{
  "norm": "layernorm",
  "norm_place": "pre",
  "init": "normal",
  "init_std_up": 0.0312,
  "init_std_down": 0.00666,
  "learning_rate": 0.00132,
  "schedule": "cos",
  "doc_mask": true,
  "train_tokens": 399700000,
  "max_steps": 6115
}
Each number is 128 + 32 x the weight over its row's rms, rounded and kept within 0 to 255. Layers, rows and columns count from 0. The size above them is the row's rms in percent of the matrix's.

# layer 3 MLP up, 1024x256, rms 0.0563, rows 610-622, columns 128-255
size [105 115 102  91 105 101 100 107 109  96  99  96  96]
[[152 128 132 137 167 114 124  41  68  92 168 143 156  87  97  82 104  89 160 101  86 111 135 191 109 111 105  92 135 136  80 134 205 148 188 120 152 163 141 136 129 167 143 110 103  96 115 141  96  82  82 140 148 131 169 135 155 157 183 103 124  85 112 110  51 140 138 126 132 127  95 119 144 188  98 129  94  76 112  88 107 188 125 155 115 129 115 160 166 107 134 112 193 115  91 149 119  75 102  87  90 122 105 115 111 149 110 125 161 165 168 116 128  93 178 122 122  80 149 122 185 126 110 100 128 177  95  75]
 [163 140 115 113 186 114 123 121 130 111 139 136 142  66  91 129 132 110 161 165 134  97 133 114 121 156 127  58  85 166 125 101 128 129 151 146 159 241  89 128 136 115 132  62  68  77 110 129 161 128 131 150 127 168 141 104 160 142 153 133 104 106 120  82 151  82 154 122 110 137 120  82 129 150  85 114  90 109 176 127 119 169 140 161 104 106  80 149 197  74 120 120 123  48 120 134 145  87  87 154  78  69  94 165  43  98  87 130 147 106 147 119  91 118 204 132 157 100 127 101 131 154 134 165 103 143 147  41]
 [143 116  63 177 172 117 121 117  67 137  67 143 159 159 152 110 138 119  88 117 137 147 113 106  71 106 206 106 114 179 110 121 168 141 151 182  83 151 118 119 127  74 142 131 120 151 161 127  93 100 165 146  73 132  60 138 190 151 114 156  95 112 119  83  83 125  52  62 165 127 210 126  89 197  94 138 125 133  81 138 122 172 130 149 142 158 164 140 131 127 115 154 142  98  85 159 104  85 193 110 100  88 107 127 143 162  73 155 196 122 101 120 165 142 125 189 121 144 146 127 115 118 150 111  92 155 160 160]
 [141  99 135 107 148  86  95 115 138 116  47 116 108 160 123 128 168 148  85  53 118  55 168 103 145 140 129 156  75 167 146 178 121 136 120 140 126 135  61  89 125  81 138 137 138 105 158 115 117 144 149 152  96 229 172 125 115 102  95 129 130 154 103  89 145 157  91 132 145 130 115 187 105 179  95  97 151 143 193 167 146 128 148 173 104 150 148 160 180 114  98 139 122  49  86 142 117 179 133 139 124 169 105 138 105 118  88 100 111 146  75 147 182 183 150 101 225 158 120 138 138 112 110 118 116 142  93  57]
 [150 129 153 112 174 118 112  75  64 122 140 128 151  69 113 106 142  96 155  92 113 135  60 179 143  94 132  75 115 137  83 139 174 144 181  96 118 190 151 111 119 149 104 104 107  84 130  91 101 123 117 171 118 143 162 122 173 148 188 108  86 106 110 109  57 117 146 146 123 108  68 106  97 169 124 106  83  34 191 124 105 132 142 146 103 127 101 158 181 111 131 104 173  95 104 123  87 134  96 124  75 132  89 127 139 118  86 118 153 136 199 132 149 100 161 159 116 109 175  87 169 149 153 105  84 170 128  85]
 [118 130 107 170 150 100 133 145  30 111 103 146 142  90 117 114  72 131 131 156 108 112 172 129 131 150 143  46 125 112 119  99 106 139 188 178 160 136  82 117 123 105 154 109  89 163 160 139 145  95 125 119 235 128 172  96 171 197 184 116  57 110 127 131 136 108 138 126 129 102 128 101 140 115  88 132 113 100  41 110 160 153 112 144 162 159 123 117 127 146 107 103 149 134 134 138 137 154 188  93  90 193 111 151 125 156 136  70 148 140 160 115 147  79 133 118 108 116 127  80  88 191 125 151 148 127 120 104]
 [134 116 123 114 101  59 166 123 103  91 132 141 127 117 130 117 122 140  77 121 107  60 164 182 103 157 161 121 135 179 175 110 188 171 140 162 143 159 132 135 136 144 140 146  89 136  79 141  86 105 116 142 152 125 181 148 137 146 196 137  98  64 109  74  79 109 114 144 159 103 158 148 131 193 119 128  89  95 101  85 172 180 148 151 131 116 137 156 154 134  87 138 169  48 104 178  94 100 131 123  40 207 115  68 158 132  97 100 170 163 110  99 167 121 125 160 139  93 150  76 160 129 133 112 107 146 107  42]
 [144 109 120 152 159 131 161  98 133 144 164 113 151 146  98 111 128 118 142 160 131  86 147 151 205 156 131  74 102 130 156 107 150 124 139 113 139 239  72 130 107 119 186 161  60  82 135 127 167 126 139 163 133 148 102  97 101 125 121 107 111 105 128 122 148  51 122 100 119 132  93 113 182 134  90 153 111 121 162 133  97 133 112 179  95 101  82 140 194  96 111 121 147 101 100 113 107  79  97 118 154  80  81 129 121 115 136 141 202 105 177 116 123 137 164 136 169 133 153  68 114 154 126 129  99 138 143  76]
 [159 115 111 164 122 116 123  76 180 101 102 119 141 135 114  45 182 121 134 163 134  93 170 177 147 156 124 132 121 134 141 145 128 137 151  82 132 170  95  97 102 106 161 146  74 140 114 109 163  84 114 109 103 115 110 140 100 154 110 133  82  65 127 102 129 128 148 105 119 148 134 127 166 147 140 122 135  91 130 177 169 163 130 139  74 122 157 133 189 112 137 146 168  66 140 145 145 105  87 139 152 163 106  94 130 113 145  82 255 117 190 132 149 117  80 138 170  84 141  75  95 140 142 168 164 153 118 108]
 [153 128  99 150 155 113  98  80  35 142 120 133 152  93 146  70 116 106 130  60  92 114  97 151 112 122  95 129 132 161 100  90 179 103 137 156 129 149 130  99 126 148 129  93  97  72 110 141 132  75 121 124  98 121 125 105 174 172 187 119 116   0 117 105  70 140  77 115 134 124 127  93 111 164 105 104  62  29 162 137 120 194 123 176 121 127 102 151 183  66 166 142 176  64 121 117  94 118 109 125  90 130 134 146 129  89 112  91 175 134 183 117 136 100 183 142 182  93 153 116 145  85  83  98 137 190 136 113]
 [128 134 164  78 121 109 158 127  93 131 162 127 115 115 125 123 144 154  83 110 104  96  63  95 146 136 187 101 147 172  72 131 124 110 121 157 159 148 114 133 117  93 141 158 127 151 218 145  70 110 128 115 169 224 129 123 117  68 116 130 152 145 120 139 193 154 113 137 110  64 153 178 169 135 111  85 165  96 149 130  94 137 114 116  99 182  87 130 129  98  92 130 149 125 129 128  92 123  98 132  76  82 127 126 174 156 115 104 157 144  79 136 174 128 133 155 108 192 170  98 136 140 137 155 103 121  77  43]
 [155 143 174 134 164  85 107  84  59 126 158 158 167  84 112  95 113 105 147 103  90  97  78 130 138 108  98 135 138 167  72 126 179  83 199 119 182 194 124  90  95 110 128 119 145 138 122 136 127 114  80 131 138 118 113 127 144 129 143 115  90  89  92 105 111 128 120  95 152 133 100  88 158 141 111 156  68  96 147 113 153 147 149 164 151 131  52 201 143 126 149 129 127  62  85 101 111 141 101  81 134 111  93 121 123  71  74 134 189 169 181 122 154 111 140 142 181 151 174 107 160 129 130 134  98 191 118  70]
 [134 150 115 140 141 137 143  94  99 125 140 183 113  58  71  58 133  98 117 118 105  99 117 171  75 153  98 115 160 134  89 146 152 119 167 109  97 185 145 188 117 119 166 113 103 141 126  99  88 122 134 154 121 113  97 141  97 151  94 142 110  60 153 176 111 147 127  76 150 143  89 129 153 188 100 165 104 110 115 133 109 141 149 141 131  99 125 136 190  70 121  82 168 110  77 155  92  70  74 125 134  70  80 134 112 115 152  91 139 142 129 133 143 101 161 140 151  51 188  91 156 152 172 127 108 150 117 128]]
# layer 3 MLP down (transposed), 1024x256, rms 0.04, rows 610-621, columns 128-255
size [ 75 127 104  68  95  90 108 124 115  81  92  86]
[[143  84 127 103 151  91 146 105 119  79  93 116 159 120 144  75 131 135 130  63 135 111 116 145 172 112 129 166 156 168 105 209 120 196 181  85 138 101 124 132  92 150 172  88 101 135  90  93 150 100 109 138 164 109 165 123 152  97 148 136 103 124  95 104 101 176 147 112 113 145  98 117 126 106 133  90  99 120 129 124 158 145  98 179 134 109 137 109 126 106  92 147 107 134  44 125 158 115 134 108 177 128 136 114 134 106 126  56  75 164 139 135 143 146 179 125 100 165 128 108 227 126 188 151 155 140 117 136]
 [133 157 117  93 105 109 144  93 179 153  92 135 112  57 169 116 109 149 108 134 149  83 160  96 129 136 154  99 110 145 113 187  90 154 185 110 139 147  33 144 135 124 188  88 139 156 125 134 103  94 141 124 109 115 141 179 126 141 126  97 103  97 103 143 166 145 139 165  77 150 137 149 156 134 146 149 162 132  95 150 122 174 160 157 111 102 145  79 172 109  86 122 143 119 138 148 118  87 149 174 142 142  61 101 127 128  77  78  18 127 101 133 177 182 106 139 105  78 131 136  89 159 175 134 127 161 140 131]
 [113 145 143 167  97 111 134 164 160 131 110 144 124 152 119 187 133  75 177  77 143 125 163 132 130  57 119 108 167 143 169 164 133 184 141 143  55 162 186 110 171 152 153 116  72  63 148 146 122 126 120 162 120 123 115 170  70 129 131 153  95  64 139 144  94 106  93 128 117 120 130 116 120 189 127 132 173 176 140 105 171 113 137 107 132 190 113 103 123  98 132 149 139 129  77 162 129  69 162 146 130 150 124 144 197 128 229 161 126 126  92 112 107 217 167 132  52 113 129 128 136  84 209  87 153  71 116 111]
 [124 148 107 154  55 137  82 153  56  79  81 127 132  84 149 150 145 163 123  77 145 148 121  87 123  73 139 117  98 137 141 121  80 162 120 143  89 136 160 184 103 170 118 108 132 150  86 113 140 138  40  80 179  79 124 130 184 230 117  71  86 100 135  87 108 137 106 101 135 166  84 115 100  96 127 137 174 193  53 103 151 116 124  91 122 140  98 123 105 147 195 127 121 148 161  92 171 106 164 151 120  96 156 132 123 135 152 159 138 125  81  73  83  90 156 112  92 111  96 110 145 118  91 146 138  96  94 145]
 [ 98 127 106  53  88 137 160  99  91 171 142 173 118 132 132 138 119 159 144 106 118 113  69  97  95 110  97 143  97  87 115 137 148 139 129 158 180  90 167 124 141 135 130 168  87 155  89 124 112 114 147 162 125 139 174 150 131 114 115 117 109 146 171 127  92  79 112 114 153 138 108 131 167 172  78 100 131  37 174 112 146 128 148 138 211  95 160 129  81  96 137 120 213 138  85  86 199 153 161 133 116 133  78 109 138 121 146 102 141 108 131 128 177  90 143 162 189 136 110  75 138 179 191 137 164 156 101  62]
 [146  76 150  72 174  91 160 160 137  82 133 151 112  93 136  99 134  97 152 169 163 110 164  92 180 130  84 133 123 150 173 104 164 134 155 126 128 151 112 146 145 128 121 128 123 149  82 149 154  10 127  96 141 141  52 155 106 143 112  65 154 170 109 172 135 109 177  87 115 180 124 212  92 138 134 156 147 126 182 175 153 155 139  80 114 131 113 123 129 137 152 166 129 125 119 164 149 137 133  57 133 113  80 143 150 173 142 102 156 115 106 135 176 124  71 125 109 136 127  67 114 141 119 181 130 125 110 101]
 [132 104 107 179 132 100 188 117  55 107 141 171 180 159 115  86 143 146 135 145 121 113 155 130 111 158 165 121  70 165 121 170 184 130 169 148 129 104 128 121 108 140 144  84 102 102 153  86 135 181 101 144 152 130 200 140 111  87 121 151 106 126  90 152 155 142 127 125 110 160 162 170 147 164 152 108 115 148 139  60  65 115  84 162 139  70 148 159  86 107  98 157 126  48 115 140 171 135 136 126 144 189 124  86  88 151 151 163 155 142 121 162 154 135 189  53 116 107 166 122 137 139 163 142 130 132  93  70]
 [126 108 158 163 122 137 173 142 134 125  98 123 118  83 163 111 161 141 105 113 125 101 155 127 133  97 148  74  91 103  55 109  86 171 131 104 164 150  75  72  96 130 145 164 152  93 139 126 111  88 160 115 154 121  97 148 157 147 151 112 105 145  77 123 144 155 108 120  93  96 136 162 149 151 187 130 172 132 118 156 118 166 224 178 154  98 158  76 148 101  76 147 110 138 181 164 154 128 181 146 154 146 105  77 183 170 122 108  47 165 108 162 171 119 114  99 103 156 139 124  97 130 116 100 126 118 162 149]
 [122 158 122 160  65 147  81 136 171 120 135  73 101 172 142 153  84 144 159 178 141 136  83 143 136 176 134 140 121  84 128 119  58 134 131 118 172 118 117 183 123 142 123 151 119 135 164 131 177 151 134 129  99 134 115 168 120 190 114 127  86  91  77 155 164  88 147 130  78 119 181 155 105 107 166 137  61 169 117 142 150 105 127 131 111  91 110  89 120 140 147 122  98 117 143  87 114 115 171 154 139 130 114 149 112 117 133 152 185 127 161 137 148 142  81 139  63 127 144 169 122 139  31  77 136 144 153 106]
 [128 108 103 143 128 192 155 115 133 164  51  82 111  61 118 122  82 129  94  99 112 124 142 147 140 137 158 160 170 165 105 150 160 142 109 143 160 116 140 156 136  92 131 156 157 158 179 126 103 134 214 140 144  98 136  81 140  95 104  70 168 101 141 190  69 169 116 119 133 120 143 118  72 133 132 132 104  75 131 116 110 115 165 124 101 110 151 101 126  99 154 158 125 139  99 145 159  88 150 118 223  91 124 132 172 136 136 168 119 165 163 130 110 133 160 168 106 170 122  60 107  96 132  89 139 146 124 109]
 [131 144 152 167 153 123 106  76 182 128  82 162 168  93 118  97 143 116 148  86 114 130 120 129 123 102 127  70 133  76 123 117  83 158  98 164 105 127 103  92 135 118 126  95 148 111 174 159  96 169 155 107 100 166 153 172  94 137  57 142 138 224 186  98 140 138 135 120 137 109 211 183 158 123 115 115  81 133 100 137 164 138 120 133 102 173 173  68 114 108 103 149 174 145 154 161  88 123 184 123 101 130  93 118 106 160 130 117 156 102  64 122 195 162 136 149  94 159 127 114 129 127  85 111  76 134 104 110]
 [121 102 141 132 116 161 191 174  68 109 133 148 165 104  71 182 135 107 136  87 121 127  86 170 114  82 105 155  92 125 123 164 129 151 114  88 122 158 203 128 105 208  73 110 164  73 141 137 136 158 183 142 129  69 172 144 148 108 146 133  81 103 123 186 107  99  87  88 133 114 111 120  75  97 124 130 145 122 135 132 129 147 139 154 173  91 115 131 130  86 141 131 169 131  75 117 164 178 205 153 118 141 164 155 162 137 131 129 169 137 155 147 140 154 160  86  85  83 137 132 111 108 160  59 134  93 120  36]]